config.toml
n_layer = 15
d_model = 320
n_head = 5
n_kv_head = 1
head_dim = 64
d_mlp = 832
vocab_size = 17175
activation = "swiglu"
norm = "rmsnorm"
norm_place = "pre"
norm_eps = 1e-05
positions = "rope"
rope_base = 10000.0
rope_fraction = 1.0
qk_norm = false
attn_scale = 0.125
bias = "none"
tie_embeddings = false
parallel_block = false
extras = ["capped logits"]
init = "uniform"
init_std_qkv = 0.0375
init_std_o = 0.00686
init_std_up = 0.0375
init_std_down = 0.00686
optimizer = "muon_variant"
lr = 0.0112
lr_mult_down = 2.0
beta1 = 0.95
lr_head = 0.00728
grad_clip = 2.0
warmup_steps = 200
schedule = "wsd"
decay_fraction = 1.0
decay_shape = "linear"
final_lr_fraction = 0.02
batch_tokens = 65536
seq_len = 512
doc_mask = true
train_tokens = 548500000
steps = 8370
dataset = "wikipedia_en"
Each number is 128 + 32 x the weight over its row's rms, rounded and kept within 0 to 255. Layers, rows and columns count from 0. Numbers have three digits each. The size before them is the row's rms in percent of the matrix's.

# layer 3 attention output (transposed), 320x320, rms 0.149, rows 27-31,90-95,154-159,218-223,282-287, columns 240-319
100:113089101142118109130090191135115143131103116129141159117067079119152099114130116105122071157173128079158108151109080156099193113097072123149140135078121113153130116094105103127114180102135110134124102189142173151136122103122120131125068096
095:156104161125146148106161103164133128064151081136134146102125112059072118120136125189110192116102071124125165137149186106095149143077171111146078116156157125126125154093132156093118083076121183121093127154176136113139110068148130106163080168
101:098121142077129154223107103134132163135086099182100170165108177159133121105085067176179125166152119143160145129164106116173126200105075089154162120143136125133135044148128165102115093135115202118170144141136139122124163084177154130101066145
093:174050098145058153092043147107127152141177094179160101107112152090116091144163146082101110144195104103101138130123077174113097135143136170137113087146132104147039104087159164156098163152140100159141116219119155118141105163118113120084054110
102:098129106110196133167155100164128152185093086123086127164106139121121147116139126172132102137138069111098127094165124135088182113122085159178087085154118125200066187159131131176144123069130166051156134101134168132093178116095105135085145135
102:139128132123114168138065098132141128146151069117099154157146110165077091143085144151115173101129077155140116116129123113096135186139073147140133125151138111045151099156194114133067122114112106183041035084137104135181123102194139140133110119
103:046138135178113180146120122136095108126099096098125156163114173123134157131173106125101193071147165143089110144121174132154135168148121136087138140083114100070152102166158136125163140158183151101114212170136147099164153151119104087148155131
103:077098080133132129127119130192103108119095147161136107106187193187170136101141160091153109127154132092140086134110113130175112118149048086065119162092058149118169101147109130118091173135172140101093125131110122104146112119100128124194156127
097:154117112075157112124087171107101125151101050072131159093131097076091145141120186159159065088133131111131162069078092121115176132137130153128133147112090128123142176073169087175154126199141154145135138107159125151096124181120119098071128101
107:144165169118145112098123136114129079128082137095188154137133168108101129129118105113163177144118160104138096137143152127169074097178161112124143110095185119101116124118130124138142126134102114072120138095123114126161137087170134134165157174
105:166117127205075116120137103163175134112126146158175140105130109152153182142163109112166123121101086186160115151205108117159119107149151146133121183144150160142146044111113117113095166171114131098129189184164092106077103118127089086189187154
103:170138120138182098123146098112147087076063145094136095165148157089110150107158135139154090144143148138144108066115158122140158162135132100143152079148103116150121138111173141109139141187116133191144145110111108137104127159104128120123100166
098:172127106081162098167103136133120081084094166140061130214129123139129116178138122113150112147104116144094179089146175120167105145098092139095143145190111142176151114139095098137123127186079085100139090131080149145095122146109197196173106148
096:120173119139151165198123176110109138154153106106127122221134101138114138157101095111175145120153133116151133078110130143101120085161089165140164096083117163176124157081093125151139122117090134159086132072141136151116101166149109110117104099
105:186089111124118128091164079158139126111154181174111155111108136122100121115122164069139119095119167128063100141176117140082108115118077117060118099162183095107133134143147108123117197126133137094120173110114159148072142110087195141134118072
096:117157067127169101078134151141124168133159105102135155134162137184093090138090179147186117093143168072104162055114124178140167104108135077100175092152109111163149155171047106097164101129117161153165149063152059099102099138102138138181110080
102:119124119100064154162178126134120079150096144107130147149087066112146131111100125057092145203149114148155144151088133136105135125110138061102132118119085156154142137041116118086167054143122164217071091124125128128141094113158151123105097142
096:145141111109149091111113149126164134128195130161209101144142146181172115120051110019128097096121126152141136184098158125150155131177142147116181127087154081144106125171030127100141073109065140096135119124105161115098184118101113157123099109
095:132111148160098134136140117119151125136129157096098165102110106157122136071083062038140129196046144110136065137162089161129086131103153098197134150139130111149154106175136147104164074114174183094100126110151096074136087165189146147168156152
099:121138131090141117184067131074154126158119128129125148057061116124122100202156143108123084146135106100146087136099094145145111125152187147149171124162130086050095109141159120110081079135155137159122163166099109078123125169140163151137162160
094:135206143170190066082156171133097158133135100099085071103123081179158133114114100108111202135143123170151123194104115156154113129104150121177142144155167132173142143122095207121179167089199123104161095146108103075139157127150089143126129145
094:060068103107142139119128142106109128148123178120088134170165077142166154136157150150103090136129089189150129181133126082129145093051121140134105160120170143087183174120161137090079176164120111203076121142070159168145142133161115112090181122
095:168148129081166088125136103110109138155165101151135143133181135128108123125087129145102119148146171051093134090080156110098124151204111084151165124144147133100113123141138090124149052115119108136117188183093168184141119133107133155183099102
100:177175087109088083112146087106172113120155139108185114142132135173179128128162098091143138167080107128061159163142118142117110137145069144112152126155157117174118113101161147083135110092171132125156142160153104111111109151048131144148138112
091:112157116088192112102129108162164179131144082121113090102138076145097170146218158134132164162136127207163061163100181139111081121130103119057121114121079154142086165102064137088074088169139150103165093136116076130123139077171142106120152132
103:136075130074133177100114150130088146126096127154125185130184119098120106142120170137145100129166189108106120108068111108124128119188165113100113108132130132087084149122099069118175136184067057129180198100163186131126152112155129099120144133
093:137125121188124123086148114150073130162085136133115165125148122143113117211148171137146098139125061140122205049130113153134209065153204189130164171078184125122167121143133087042151118124156075097115129101092170190167077085126117149167144171
109:129093177161116064153158135127097121091141175134126113081092112070122119169095112107092133092223144111114117168111123164115186083178154122172121175112108141106166042105127105108185139089193099071127095122111099106102122118134100092134126100
110:088102162067163164119080218153131159080115159155119039109140177118085097161069161113161164082116136084122139179086149113161109090115125160085163141123142063117140155200113163137136137141148116113139116075183110106153105105084141097153132090
# layer 3 attention value, 64x320, rms 0.151, rows 27-32, columns 240-319
101:167185139137124154098143101142197169176164131139099124130148132146093137146061180138092107078100118112131160104145121090101138114096163134111076126114125126128141190144162121113147160114018090113110166094204120093107143135153176161138147156
096:142168134101125143153126064114133102168094133114126112096130157154164116082067103127055159108091110180167138075133086162140129110132107146156096100090128115153085138120130046169089177154144116141105158116111120111147095117138114132169091065
100:166081084122073200121109116171152159161087157164157132132136076122094170090160161111085125131111149139032099126072157119118091146126145180106139109121170200134118157127097176127109187145102117136111137177129158113120157126124145201089153149
100:165135110151086130117165105084159157154157141107096141130102062139079119133183105070093098069115149144147187189121093088157149156113077123168192129136122133143097120166162066145071153127193092128120126147129116123079103087066146154099173122
103:165171080101112158133091108089148138113181123111152137141177132094126133149078099090101146139163176117215122065069125164075173096090117193143136134097108105111128149118158115138114097122182136195111112169106092174167162137163159165102125109
099:116153157113163170142141061054125142125142117152063130098165121109132117137165103108138188125154151064115080113142159132154113153155171104104130159180110125137113103060070118151139155110121150103096126105120152186191130095086092129188100107